Each number is 50 + 12 x the weight over its row's rms, rounded and kept within 0 to 99. Layers, rows and columns count from 0. The size before them is the row's rms in percent of the matrix's.

# layer 2 attention output, 224x320, rms 0.0358, rows 81-168, columns 0-79
104:72 63 66 27 60 59 39 69 53 53 46 59 55 64 44 55 45 35 38 52 42 42 51 60 60 69 45 51 74 63 71 60 46 66 53 39 51 56 52 68 59 46 42 63 52 51 40 54 60 53 45 50 47 47 57 52 50 56 52 66 67 70 56 60 65 46 61 37 54 57 59 64 47 51 48 59 60 57 53 73
091:50 86 51 36 59 41 54 38 64 59 48 32 99 54 61 33 48 04 59 63 29 10 63 63 48 67 69 74 48 75 42 11 64 49 53 38 56 48 52 50 48 57 45 73 86 35 55 46 53 20 52 52 52 22 51 57 53 43 57 55 24 78 44 35 46 39 48 45 51 60 75 39 49 46 51 49 71 34 53 48
107:82 76 65 61 45 89 43 41 49 99 91 89 91 54 73 35 43 70 59 60 42 55 34 15 26 74 67 75 55 89 47 23 70 60 62 48 50 72 32 62 81 78 65 50 54 58 78 51 62 61 53 58 42 61 34 32 37 55 46 50 64 60 36 36 52 59 62 40 35 59 51 35 60 70 47 53 62 56 77 41
144:51 51 45 59 68 41 59 57 57 37 46 49 50 42 77 48 64 47 38 23 45 57 59 37 33 53 53 19 28 46 63 28 45 55 46 71 48 46 69 46 50 47 44 61 47 34 60 38 63 64 48 36 45 56 79 42 41 52 43 40 32 48 54 49 42 75 59 48 54 50 59 50 51 46 57 62 62 39 78 42
099:49 59 61 26 33 74 62 50 48 80 51 38 61 60 99 51 60 92 63 58 46 40 50 30 23 67 85 69 40 57 94 00 62 23 54 31 48 56 59 54 41 54 69 49 35 60 66 40 45 62 32 44 59 51 43 54 35 63 68 52 45 31 72 26 70 52 48 37 42 77 73 39 23 76 51 48 62 44 68 36
105:59 74 52 41 19 66 48 53 36 85 31 44 86 71 67 42 45 48 86 66 60 23 65 22 07 85 76 48 56 59 90 41 49 59 45 42 25 69 51 58 47 78 32 46 62 59 44 49 39 37 63 58 52 35 52 29 45 55 62 52 43 59 79 43 49 58 58 47 32 59 56 44 39 73 34 44 55 61 55 42
101:30 19 72 40 75 21 23 32 91 30 64 97 26 55 50 45 21 99 40 55 67 61 29 58 66 70 40 52 55 55 67 70 47 24 41 47 62 50 34 59 60 41 61 56 44 63 48 62 35 77 23 57 44 76 39 55 36 53 57 27 55 67 50 48 54 47 49 58 66 51 37 60 49 45 53 46 71 65 59 36
089:31 55 82 50 46 80 74 50 66 51 37 42 49 47 71 47 17 99 78 43 39 34 40 37 69 67 25 90 62 51 82 15 59 38 74 50 30 80 45 48 50 41 51 36 66 70 47 77 44 70 48 58 64 53 39 55 66 51 47 60 48 66 58 23 49 45 67 50 46 67 48 20 42 36 57 43 59 64 55 56
085:54 26 18 65 52 81 38 58 68 16 43 49 48 40 45 60 42 32 44 31 44 24 42 48 11 43 07 61 00 31 35 01 59 33 40 57 41 68 44 65 48 36 42 51 71 42 40 49 51 47 57 40 38 18 51 50 42 47 43 55 23 38 50 27 59 43 42 62 41 43 48 66 44 28 55 57 41 48 42 63
108:24 71 72 52 38 39 38 03 71 71 86 59 84 95 30 46 47 69 38 54 65 72 41 53 49 70 99 49 19 18 61 44 45 60 60 63 42 49 51 35 62 62 67 62 62 61 40 53 47 66 46 57 48 83 56 44 44 54 75 36 27 40 51 41 47 50 48 45 59 46 39 31 54 39 51 26 42 68 32 50
094:68 88 13 72 30 48 42 17 51 35 85 47 47 27 49 47 19 09 37 50 25 50 34 47 54 42 62 18 53 39 53 12 58 99 47 65 42 49 29 23 45 39 59 31 63 40 51 43 52 37 54 40 38 34 50 50 55 62 49 41 52 47 20 36 36 49 47 38 55 49 38 35 35 48 51 43 65 25 58 56
085:90 58 52 54 82 39 61 60 46 53 56 48 40 06 87 23 67 99 48 58 47 56 64 54 88 34 27 68 31 88 57 54 79 65 66 55 54 40 62 45 63 60 75 45 31 36 63 24 72 87 44 57 65 54 72 72 85 59 37 62 46 62 58 64 61 56 46 44 73 44 53 42 54 37 79 36 58 47 35 51
104:73 67 54 51 68 78 63 56 43 59 25 46 44 17 38 10 75 26 75 92 16 41 80 57 67 62 20 78 18 28 64 75 78 34 51 43 51 69 57 55 31 46 43 57 37 26 60 42 63 28 50 64 36 57 57 60 68 64 36 63 59 37 62 57 67 53 47 44 52 85 44 54 58 55 34 62 40 51 37 33
097:71 36 28 62 58 68 53 88 54 48 53 64 50 21 99 61 77 71 76 37 52 38 18 35 75 94 36 64 72 48 36 65 76 31 12 47 51 59 42 77 50 26 39 41 41 47 74 79 70 49 55 53 33 44 34 46 49 68 42 44 63 53 50 54 70 38 36 53 46 44 39 63 36 47 48 51 28 55 78 47
122:23 65 41 49 52 41 71 00 35 67 65 47 67 28 98 07 54 24 78 73 56 38 46 31 94 18 49 50 42 88 76 99 28 29 34 54 58 53 52 25 46 29 44 40 39 45 59 60 39 31 50 62 57 49 25 47 67 29 53 41 54 72 74 89 24 40 43 61 55 68 54 29 46 51 54 38 60 52 39 41
107:38 72 52 20 37 61 38 96 79 44 23 60 43 40 16 48 35 43 67 67 83 02 53 72 45 83 36 63 56 27 50 01 38 85 57 37 26 53 37 51 57 69 50 67 59 60 41 41 49 49 68 53 82 27 45 54 37 69 75 62 66 41 57 23 52 49 40 47 54 59 52 50 50 51 59 43 50 58 46 51
094:49 87 97 46 88 33 37 49 78 40 18 45 60 78 46 59 73 75 72 44 44 76 18 39 99 49 58 46 31 40 50 50 42 81 51 51 64 41 50 40 73 51 47 49 54 46 26 42 49 49 59 59 21 70 45 57 86 63 60 53 23 31 57 67 54 68 53 58 57 37 53 57 39 58 42 61 66 49 44 49
108:80 85 60 68 47 40 09 81 57 72 55 44 47 90 54 75 24 05 28 61 61 38 46 79 64 58 52 40 40 28 51 12 72 68 50 63 43 57 28 59 54 74 70 58 57 72 59 51 19 10 41 55 46 43 44 61 59 50 61 45 38 34 66 22 26 69 47 67 33 59 41 42 59 59 47 44 42 57 34 54
093:14 35 62 68 29 54 09 43 51 61 49 66 54 50 28 68 66 82 22 45 46 36 49 33 28 17 83 30 54 58 56 29 33 33 52 50 53 55 19 48 57 53 45 49 54 45 30 79 61 71 39 44 39 28 36 43 41 27 73 29 34 41 55 34 43 64 39 52 49 49 28 40 62 60 62 59 56 44 37 42
084:98 31 49 34 74 47 05 61 44 39 43 45 60 61 41 73 61 57 53 67 60 70 03 38 31 76 56 53 52 38 99 99 64 30 49 61 38 53 49 67 52 55 37 53 51 38 64 63 66 66 48 74 56 55 55 29 34 29 45 42 33 62 54 76 68 31 38 38 46 50 42 67 40 41 64 48 52 54 39 54
087:38 62 34 51 45 51 41 47 24 40 32 36 62 45 58 28 50 44 52 96 74 13 79 79 43 99 46 91 99 65 44 42 46 45 56 26 52 59 55 50 40 35 43 43 69 32 57 44 50 37 51 70 57 15 51 69 64 81 49 55 70 57 46 35 21 58 53 59 37 71 67 19 61 45 53 44 51 55 46 49
090:56 75 48 51 50 48 80 19 31 28 58 26 77 58 56 65 48 43 49 33 19 81 30 44 38 63 89 32 43 59 56 46 59 65 63 58 72 49 99 21 31 26 45 49 55 46 56 45 39 53 56 37 13 76 46 34 45 58 60 41 38 73 68 38 48 45 43 39 23 65 74 55 40 44 33 62 61 26 56 51
107:69 44 57 29 31 35 80 83 38 50 20 54 80 32 59 56 84 40 84 40 70 23 68 60 50 94 50 39 46 80 30 99 48 38 59 38 22 30 61 62 57 55 41 65 58 29 64 53 60 52 74 36 79 30 58 66 54 78 58 56 38 66 44 73 40 41 52 56 31 45 67 48 52 53 44 60 60 37 52 69
080:56 67 27 65 51 51 09 66 63 65 38 11 48 81 44 80 53 49 29 97 32 79 46 54 60 35 62 61 51 62 57 37 47 67 58 44 66 45 33 73 66 75 49 42 69 66 56 40 47 54 41 84 24 42 53 45 39 45 53 77 45 55 34 43 53 70 38 33 46 55 52 53 50 54 44 41 36 53 68 64
107:42 21 84 00 29 49 99 68 41 40 73 79 73 45 54 47 30 36 54 02 40 80 16 50 44 19 31 53 17 16 24 42 32 57 67 28 34 53 60 71 58 42 51 70 67 55 42 64 50 57 69 44 48 67 33 44 34 50 42 47 65 29 30 53 50 35 71 35 51 54 62 63 54 50 37 63 62 56 52 63
096:68 43 20 42 36 48 26 58 50 39 30 22 18 50 37 67 29 63 20 96 64 65 70 68 99 33 43 17 86 99 40 66 55 57 49 39 42 60 69 39 40 55 60 23 42 38 54 32 44 65 43 64 37 48 66 51 70 44 56 49 58 51 28 64 41 45 47 48 44 42 53 51 33 46 55 42 51 73 56 49
105:42 39 62 32 33 29 47 44 71 31 38 42 49 63 64 61 64 39 34 41 65 35 42 70 59 28 60 51 61 53 35 36 61 50 50 40 43 51 37 58 62 49 41 43 49 63 55 53 62 53 47 54 66 43 44 63 64 47 48 51 60 50 45 65 44 53 45 42 51 47 49 59 61 41 58 32 59 56 44 54
101:94 99 00 66 58 54 16 60 38 57 70 72 19 46 51 69 30 54 21 86 47 64 47 76 43 99 43 26 59 66 29 31 73 77 29 58 46 70 39 51 34 79 76 64 48 66 70 48 59 54 50 58 47 61 40 52 54 62 53 40 49 41 39 28 55 48 17 64 42 70 49 63 43 57 64 67 56 53 56 55
093:52 47 70 52 48 54 45 17 42 60 43 20 56 79 83 68 86 76 59 62 55 84 24 28 47 33 55 69 44 45 81 88 66 49 46 62 53 51 47 20 60 52 47 60 44 61 53 50 67 41 46 62 47 70 36 38 37 45 31 61 33 52 61 75 60 24 53 38 36 55 53 54 44 54 55 54 54 48 57 56
093:46 35 31 29 27 63 48 61 63 72 61 76 65 29 29 35 59 31 61 69 34 75 94 58 62 37 63 62 59 45 39 98 55 37 36 31 39 59 57 71 75 38 47 40 41 51 09 70 43 49 61 59 45 75 60 60 52 52 49 61 80 49 43 71 43 56 53 53 56 68 47 72 62 66 44 60 57 51 34 32
107:47 45 31 68 23 38 70 04 83 35 87 64 23 47 05 32 45 33 54 50 89 47 75 60 46 87 73 66 57 53 60 60 32 45 35 51 38 46 69 43 67 43 54 66 33 31 27 41 43 43 62 42 75 43 71 47 33 79 56 44 74 64 43 45 37 61 37 47 43 59 54 38 64 48 49 29 39 74 32 49
090:33 22 17 45 41 65 46 44 55 31 70 43 35 60 42 74 07 38 65 78 76 51 23 50 40 55 08 26 47 44 34 99 38 34 24 59 45 69 43 49 48 40 60 38 53 63 31 75 15 58 64 71 44 51 35 45 35 42 26 30 45 58 37 82 47 52 48 57 61 57 43 46 57 51 57 66 61 54 45 26
089:51 89 60 61 69 40 46 19 23 56 66 65 59 78 71 43 68 76 61 70 80 32 28 65 99 56 33 87 33 73 42 77 52 72 44 45 69 37 54 44 33 45 77 59 63 86 65 47 31 64 38 75 59 39 43 67 71 67 49 72 61 68 52 55 65 48 47 46 43 65 54 62 30 41 57 47 53 66 58 75
100:43 80 54 49 39 64 43 16 54 36 32 71 50 60 21 31 34 51 99 57 99 48 53 44 76 74 39 76 77 95 17 69 11 80 66 23 46 56 64 24 67 46 42 72 59 45 49 27 37 45 96 55 72 47 57 47 62 54 36 63 67 69 20 58 35 56 48 60 53 51 55 40 66 46 49 61 61 48 35 41
106:61 82 32 66 25 46 76 21 55 29 58 02 68 61 25 68 71 29 58 60 57 59 69 57 43 48 62 37 06 72 17 45 54 61 44 42 42 27 71 46 51 16 52 21 52 54 31 68 48 34 46 50 65 46 55 47 44 53 52 31 29 65 38 49 44 59 49 40 48 49 58 45 56 55 43 60 51 34 45 46
098:67 37 42 84 43 51 67 73 62 72 87 73 99 78 31 18 44 54 53 40 27 17 72 52 00 99 73 85 57 13 43 44 55 56 42 58 41 31 55 73 63 54 56 57 62 53 56 45 59 22 31 51 63 28 55 61 22 66 56 43 48 41 33 56 69 48 54 54 54 37 55 67 45 50 57 60 64 45 66 57
115:21 46 28 74 84 53 32 64 35 43 20 50 02 13 55 34 27 45 45 43 12 65 70 37 43 00 11 23 63 39 50 00 18 48 44 74 65 44 52 47 24 60 43 69 22 32 70 20 32 60 53 44 40 37 64 46 74 23 22 65 52 46 56 37 45 61 50 64 56 37 31 52 43 39 49 44 42 53 55 40
101:44 60 21 48 35 61 56 59 67 66 80 54 55 47 54 56 25 34 65 62 32 78 45 31 15 39 46 37 72 50 20 36 23 44 56 51 36 51 33 61 56 59 37 50 54 68 69 62 52 31 78 52 64 55 53 28 24 41 34 52 66 35 18 53 39 38 44 54 38 59 42 74 62 51 33 38 51 75 51 66
103:81 14 57 57 57 32 21 30 26 69 28 26 45 94 29 66 60 49 55 81 73 45 82 47 57 58 27 53 30 52 70 89 51 33 56 54 55 42 50 33 46 67 60 63 55 60 39 40 61 51 49 60 58 37 71 46 45 51 37 51 42 54 51 62 56 57 51 51 63 30 37 41 35 45 55 34 41 75 25 57
089:99 22 28 76 43 45 24 74 40 45 56 51 30 41 18 68 62 37 31 73 41 82 73 42 18 63 30 38 52 65 78 29 81 56 40 71 34 51 55 47 35 57 45 37 28 64 15 45 39 17 46 55 44 59 59 47 54 60 26 47 48 34 80 38 61 75 32 68 42 48 42 49 51 57 49 45 38 64 31 44
108:44 34 61 71 52 50 88 38 55 75 99 74 42 45 58 35 07 62 73 20 50 52 24 37 37 00 18 55 64 56 40 57 60 51 62 85 46 49 47 47 47 85 95 70 42 86 40 44 39 55 61 34 76 44 39 40 40 26 12 51 67 46 39 60 45 47 61 53 42 57 49 57 52 59 65 50 55 62 36 57
096:53 13 60 49 48 50 78 32 44 26 44 51 48 40 40 18 57 75 57 19 55 14 76 27 30 99 37 29 64 82 42 76 51 37 53 51 39 51 62 41 81 47 50 49 44 58 41 44 38 69 51 49 49 30 63 31 40 77 40 29 58 80 63 64 56 35 45 51 54 68 45 50 58 55 45 53 45 47 49 41
110:70 21 25 82 54 76 36 49 38 59 56 12 88 81 10 63 42 88 77 55 09 42 70 13 23 63 60 40 28 63 62 60 67 20 33 70 71 55 28 50 41 45 62 60 64 54 20 49 34 61 51 46 28 35 50 37 54 73 56 44 40 58 60 57 52 64 30 49 54 45 47 60 51 60 70 56 60 38 32 25
119:20 35 44 40 76 40 50 99 99 35 40 41 38 39 73 24 54 37 49 50 31 52 48 59 55 29 45 54 64 00 79 63 17 51 39 47 69 46 50 68 87 41 45 49 46 27 73 34 52 38 52 53 34 55 54 54 57 39 58 69 35 00 76 75 46 62 40 53 64 48 46 70 69 43 46 44 44 45 44 54
103:94 22 62 51 50 60 50 86 58 49 65 26 33 65 99 75 92 91 17 24 56 62 20 45 37 52 63 47 43 35 55 21 67 29 51 66 38 52 45 89 61 55 50 32 24 69 72 62 64 79 19 37 60 59 54 48 31 50 63 41 47 42 52 32 71 36 60 54 23 44 68 49 42 44 61 37 35 64 76 48
110:18 21 27 44 13 58 69 59 44 49 46 45 31 56 72 67 15 51 15 90 72 41 59 63 38 29 51 50 09 50 65 27 32 23 49 55 34 45 69 49 37 63 57 35 43 59 81 54 29 56 36 65 60 36 62 51 41 37 44 55 26 39 63 46 39 29 43 54 37 66 49 57 40 47 46 43 38 56 31 63
094:27 55 81 71 58 41 47 26 74 47 25 46 38 31 75 43 96 30 60 20 58 46 73 28 74 37 45 14 57 43 42 53 43 47 53 42 41 41 26 44 58 30 19 30 43 36 55 57 66 30 49 56 55 44 69 59 67 43 54 57 46 56 58 40 55 59 57 49 36 33 52 29 58 37 61 39 34 41 29 20
094:43 66 35 87 71 57 58 00 43 50 74 58 46 23 30 17 65 53 44 57 14 48 70 56 34 70 55 60 13 64 45 55 59 33 24 55 74 58 38 45 40 30 54 34 42 66 18 68 38 38 35 51 22 46 45 69 48 79 53 43 33 59 45 47 47 53 35 86 64 64 37 30 51 61 46 51 42 68 51 29
116:40 69 58 58 60 28 70 17 53 18 45 36 00 70 53 47 00 70 39 41 79 44 44 52 65 36 40 30 50 63 78 37 52 72 41 68 38 46 76 18 50 48 51 35 25 61 47 32 20 55 43 59 50 42 59 51 45 44 53 42 44 51 69 44 50 65 48 50 67 48 40 29 54 44 51 37 49 72 53 42
094:43 30 30 37 60 53 67 63 26 46 52 13 41 79 46 51 12 58 57 56 16 82 54 51 77 63 43 79 81 38 86 85 32 34 45 35 70 51 66 47 55 31 37 33 38 75 36 39 17 56 43 50 35 69 55 38 38 54 40 45 70 53 59 53 61 79 64 35 63 52 37 52 55 59 55 46 58 60 56 36
089:52 43 35 63 36 45 40 52 29 40 26 25 37 63 67 77 64 38 17 92 52 81 68 50 39 26 54 35 13 65 37 26 46 58 60 66 61 48 61 48 40 42 38 38 38 56 62 34 65 63 56 57 42 64 61 36 36 29 34 52 27 44 35 49 40 51 41 52 50 37 56 51 49 48 20 43 47 50 28 52
121:80 48 44 41 27 69 97 42 34 40 47 20 03 36 90 48 78 53 40 74 54 54 29 88 99 26 14 52 42 22 45 59 67 61 40 50 45 59 74 45 46 46 66 20 38 54 58 45 51 51 37 58 49 36 30 77 79 53 44 46 48 19 47 65 61 37 47 48 41 63 50 29 37 47 56 33 37 74 49 53
105:41 47 87 16 80 05 76 38 02 37 51 97 53 46 54 05 30 35 48 27 85 40 53 57 69 87 33 70 33 36 19 45 57 42 57 34 59 45 54 46 18 33 35 55 48 65 38 41 46 37 29 31 84 50 44 60 42 80 42 53 46 48 21 30 52 42 46 33 42 66 53 30 34 47 53 46 56 69 31 52
098:83 49 19 85 40 56 28 56 12 39 44 59 33 68 40 86 16 21 54 53 82 39 36 47 64 63 29 44 65 79 34 67 46 53 38 76 46 66 49 44 30 48 42 70 47 47 51 65 25 48 65 35 55 32 38 31 74 49 41 40 59 64 52 50 43 58 39 60 53 42 49 50 52 45 66 68 59 29 42 39
085:45 33 31 53 40 88 54 63 36 67 49 75 53 60 33 50 32 39 47 49 63 82 37 42 28 45 79 57 49 33 58 56 47 72 57 53 47 71 81 46 48 64 59 67 60 30 50 18 61 35 70 33 43 61 60 45 41 45 52 58 08 24 34 41 72 53 56 60 37 44 50 88 46 50 54 65 29 52 57 76
108:46 18 51 63 58 66 01 44 56 49 60 67 42 64 55 73 71 10 45 19 75 44 00 46 57 35 28 39 50 31 40 38 41 51 40 54 64 51 20 40 63 42 43 49 44 46 23 59 78 18 52 31 54 52 26 47 40 47 36 41 52 53 43 42 63 56 52 48 35 45 44 62 49 56 51 70 47 42 48 53
107:43 90 32 03 54 65 72 68 82 32 49 14 57 41 60 13 08 08 23 63 55 13 30 75 45 70 31 38 73 36 63 23 41 54 30 32 36 76 64 54 62 28 33 01 63 54 55 40 38 42 50 49 59 16 33 65 31 63 58 50 82 43 65 41 31 50 43 39 47 63 50 44 55 42 44 30 47 56 36 34
092:44 19 78 41 67 26 52 81 61 20 27 50 26 47 42 55 24 43 45 12 63 00 46 75 76 48 32 68 20 20 58 12 32 40 40 52 42 45 49 47 71 31 48 59 46 36 46 54 40 46 43 38 55 12 33 65 84 29 55 56 36 34 62 26 35 36 47 53 53 45 49 50 56 38 53 50 29 55 35 62
098:30 96 62 41 41 62 21 32 48 61 44 26 70 88 17 73 96 97 69 63 57 89 43 50 78 55 98 49 52 67 33 39 26 68 62 37 40 54 65 39 47 66 53 55 71 52 61 43 83 71 75 72 57 62 62 35 55 30 56 52 42 59 24 38 43 49 58 45 45 36 41 43 51 45 62 61 58 54 54 44
087:42 45 26 53 12 75 95 39 32 55 73 56 63 26 50 43 55 54 41 04 28 55 60 66 56 32 73 62 57 68 33 46 59 35 49 39 38 61 67 47 34 42 61 45 62 37 56 49 43 71 36 29 43 50 47 74 54 49 54 47 55 68 35 65 44 44 56 43 47 66 66 34 46 52 54 43 61 51 62 38
100:46 68 54 46 28 57 84 19 13 82 54 35 56 80 57 24 55 37 64 64 52 45 62 65 66 10 28 85 44 70 22 23 46 32 51 30 55 52 43 42 36 37 46 27 49 88 48 54 37 30 54 63 51 52 34 72 62 39 34 65 49 47 23 26 50 50 61 36 53 32 37 44 45 48 63 61 39 77 63 47
095:30 69 74 50 84 44 59 54 88 52 40 54 54 11 60 37 48 78 55 16 23 23 22 27 67 04 43 27 32 55 67 27 63 58 56 59 70 47 37 49 76 42 52 40 50 36 33 54 42 67 37 55 38 51 34 57 73 51 50 45 51 57 73 43 49 60 54 48 76 53 31 44 50 43 68 47 56 59 59 59
098:31 57 48 43 56 51 31 63 96 34 24 00 39 56 43 80 73 47 40 56 55 47 49 54 50 46 56 22 89 27 57 56 28 53 68 53 51 49 62 45 83 59 46 38 46 26 52 40 54 51 45 42 60 43 56 34 34 45 50 50 40 28 58 61 49 55 69 71 51 49 46 48 60 53 46 30 48 55 62 54
084:24 75 71 71 54 66 51 35 52 67 24 27 69 85 70 42 72 44 46 77 36 58 76 37 49 69 58 59 48 48 38 36 32 44 54 67 55 47 22 79 60 51 09 60 57 86 56 64 57 40 45 68 53 46 72 39 42 70 63 44 49 56 49 35 54 70 42 57 73 41 45 65 48 29 37 21 24 55 37 72
095:56 47 62 32 26 24 54 42 00 44 50 38 61 58 99 57 72 14 51 34 98 51 35 59 61 85 77 33 99 71 66 71 51 39 56 36 33 47 80 33 25 57 63 50 59 32 77 54 60 34 53 48 71 54 49 50 31 47 59 47 74 68 53 74 40 35 68 62 36 55 62 34 41 44 46 51 47 56 57 55
101:54 37 53 85 14 87 75 58 57 70 58 81 22 06 56 48 68 50 41 00 32 52 46 39 63 11 38 37 33 30 65 42 54 59 54 86 33 62 44 55 62 62 53 69 25 32 26 51 45 59 47 31 52 41 44 57 77 44 40 53 58 27 68 48 37 48 47 52 32 61 56 42 54 54 50 49 45 40 55 38
112:63 27 38 19 69 17 35 89 06 36 65 71 53 43 99 39 38 45 16 63 58 36 54 60 20 90 73 63 70 49 46 44 63 36 41 46 65 37 53 75 21 43 61 61 52 32 84 33 40 43 23 56 55 36 58 55 20 61 61 58 52 62 44 50 48 29 43 44 50 64 55 47 41 45 53 52 50 46 53 46
089:42 96 69 51 89 23 26 32 71 64 43 59 66 47 39 36 77 40 28 56 40 58 51 29 42 55 63 29 32 70 60 39 53 63 51 47 73 26 46 48 54 50 53 50 43 51 42 40 78 45 24 45 49 62 52 55 60 49 53 45 37 53 47 30 78 46 22 55 66 37 46 57 51 47 43 54 41 47 64 44
088:74 25 51 56 64 47 65 08 33 60 75 99 67 27 15 19 23 52 63 36 59 05 58 57 44 74 37 54 20 58 73 50 76 16 51 54 54 60 55 35 23 51 36 57 49 42 31 40 46 36 52 26 61 23 45 64 69 68 36 45 32 67 67 46 69 31 36 63 46 50 55 59 37 37 50 56 43 46 42 47
116:92 67 65 64 99 61 45 19 47 18 62 89 19 25 41 49 45 72 79 19 35 64 09 41 40 87 03 51 67 87 17 35 71 69 44 62 62 68 40 32 56 41 62 68 38 39 38 48 49 56 73 36 38 51 34 46 53 61 32 51 74 82 38 39 73 58 52 55 53 51 45 67 42 39 43 51 45 44 62 55
098:48 77 39 25 79 18 68 61 62 48 56 46 47 25 76 15 34 68 52 46 15 71 64 34 24 84 80 44 90 13 66 67 63 51 51 58 71 22 61 54 61 43 49 59 37 40 72 35 37 61 45 44 41 75 65 38 35 77 46 38 58 31 48 61 43 55 54 57 63 51 47 61 68 47 45 63 44 27 74 50
101:00 59 14 40 60 36 71 42 80 15 88 49 45 45 57 73 13 99 65 63 56 50 39 76 41 88 74 55 81 74 06 34 20 50 28 44 57 46 60 48 52 54 80 47 60 51 74 57 40 60 59 64 56 46 44 55 43 58 54 51 65 59 28 56 22 44 46 60 54 51 55 47 53 44 54 54 51 48 61 54
097:35 49 00 48 36 78 99 63 32 45 88 16 53 15 56 62 48 44 44 34 25 47 40 52 36 12 32 51 64 68 00 37 66 49 24 52 61 68 55 62 53 36 61 26 47 48 57 79 52 47 48 40 48 59 23 42 46 41 17 42 73 55 17 58 49 47 48 59 77 57 34 61 66 53 51 39 48 54 54 31
099:32 61 59 52 00 84 37 57 24 63 05 41 58 75 31 44 53 78 58 55 58 07 61 51 56 29 62 76 74 56 61 17 46 47 68 46 29 69 33 53 59 51 41 42 55 81 38 51 52 76 42 52 48 22 45 40 54 32 87 65 75 56 71 01 36 52 54 56 53 52 43 37 59 62 45 45 47 71 36 33
129:42 61 38 42 41 57 47 87 65 62 29 00 64 65 52 52 50 42 55 49 17 31 79 18 11 46 65 22 60 53 49 46 46 46 41 54 46 50 27 94 75 51 27 29 50 61 48 69 46 52 47 49 37 27 58 35 30 73 61 33 60 61 51 31 51 58 50 52 47 42 39 53 55 58 32 50 44 47 64 47
115:00 71 63 28 25 48 25 61 68 80 18 68 55 57 58 53 54 58 50 82 72 44 85 27 29 55 68 28 71 62 35 52 03 67 43 22 42 56 44 51 68 83 31 74 56 40 67 42 46 50 47 71 54 51 67 26 41 61 54 29 51 58 39 42 27 65 48 41 44 64 51 57 74 67 30 55 57 45 50 63
095:39 19 58 31 75 49 72 09 99 35 74 31 65 60 72 38 38 55 48 52 68 34 58 45 13 56 45 70 26 34 68 24 48 27 49 44 66 38 69 41 68 45 53 14 56 63 72 52 42 35 25 53 70 40 64 52 15 51 51 59 30 35 73 36 53 40 63 42 62 55 62 33 60 48 47 41 57 42 57 53
098:59 29 43 60 33 54 45 87 07 71 61 52 56 71 48 40 37 99 69 73 73 34 70 52 39 83 44 99 70 21 99 99 47 50 59 47 37 47 65 53 19 79 61 63 57 49 80 24 36 50 41 63 63 40 63 53 49 41 49 67 40 41 76 70 45 25 57 55 48 38 36 51 34 45 49 48 38 68 42 62
090:56 60 60 47 79 61 63 61 80 33 00 49 37 15 66 38 53 53 65 54 39 20 99 53 36 71 36 53 18 45 31 02 57 47 70 42 58 45 66 57 53 45 30 53 34 44 55 24 56 57 50 37 52 16 79 74 67 72 47 60 49 31 51 48 46 81 46 54 66 55 51 55 48 48 44 53 63 31 51 45
091:60 72 34 76 37 90 92 29 22 79 58 30 87 39 10 24 43 57 79 29 00 13 56 37 31 43 61 46 65 49 88 40 62 40 62 50 56 69 55 46 56 64 60 53 64 43 29 31 49 60 51 32 34 35 35 53 68 39 43 42 47 38 77 46 60 26 54 63 65 47 49 51 52 55 48 61 59 57 38 39
113:37 60 53 18 30 83 51 87 20 56 56 31 48 69 42 71 37 19 44 61 53 61 09 59 73 50 31 23 36 26 25 45 34 71 57 39 38 68 55 56 33 64 58 36 52 57 43 30 58 51 60 45 41 50 34 44 62 48 43 55 46 31 46 60 46 46 42 40 30 63 37 70 46 47 43 31 39 56 48 68
093:91 76 45 15 78 60 47 74 42 79 60 17 87 51 43 62 59 60 91 77 32 94 88 44 48 79 27 35 29 64 34 99 75 70 55 22 59 53 67 50 33 68 52 37 69 33 62 38 49 61 79 62 39 51 78 47 44 61 41 56 08 45 53 73 60 50 42 46 47 53 60 57 44 50 51 52 47 46 40 51
108:57 37 47 71 50 82 00 61 84 55 53 38 69 77 62 78 71 16 53 37 74 01 02 37 60 31 55 31 94 49 58 86 54 46 54 69 43 66 36 69 70 63 43 58 59 38 56 51 68 37 57 49 61 32 47 34 49 16 49 43 73 62 51 68 55 46 52 50 45 45 40 69 45 52 43 52 48 48 66 67
087:85 10 78 55 55 43 18 64 52 63 43 93 21 42 52 46 55 51 46 34 45 99 50 35 72 28 40 21 86 38 60 83 71 59 75 45 44 55 63 54 59 58 59 64 30 10 58 30 63 56 50 42 35 97 60 50 67 44 41 40 74 37 50 48 54 46 83 29 47 39 46 52 65 64 61 54 52 50 43 43
099:42 27 16 99 57 54 00 72 45 19 00 34 25 74 55 79 55 13 37 83 84 50 59 41 22 61 51 39 51 50 56 41 44 54 39 65 57 49 35 54 60 46 34 52 45 49 45 44 46 26 55 69 62 34 51 50 51 49 47 60 31 44 53 66 39 63 50 50 55 52 49 57 47 57 53 57 65 45 50 30
093:69 50 26 69 76 33 52 99 28 65 59 63 68 46 46 45 38 61 29 56 09 60 71 50 66 58 85 67 29 50 74 72 67 44 22 64 86 37 61 75 14 47 56 50 61 51 47 50 41 39 38 56 15 77 58 58 62 48 73 53 46 64 62 67 52 52 42 74 62 60 63 63 33 68 56 73 60 36 43 24
105:58 61 27 83 36 63 76 51 84 35 88 86 80 11 23 22 77 45 23 15 24 25 25 75 52 70 83 62 54 64 51 74 76 53 32 72 45 57 34 65 91 32 71 66 48 47 35 47 54 32 22 33 60 52 25 74 51 58 65 54 60 49 56 53 65 65 46 52 54 58 56 62 60 50 59 54 52 37 57 52
096:53 31 14 62 44 32 34 30 32 14 68 13 36 99 53 82 16 61 44 81 64 64 44 80 71 46 59 90 44 48 42 47 40 42 37 36 58 46 35 48 59 43 75 39 63 63 30 54 17 55 50 65 55 53 34 66 50 39 54 60 54 29 41 63 48 46 42 67 71 56 39 35 51 49 53 45 59 53 51 50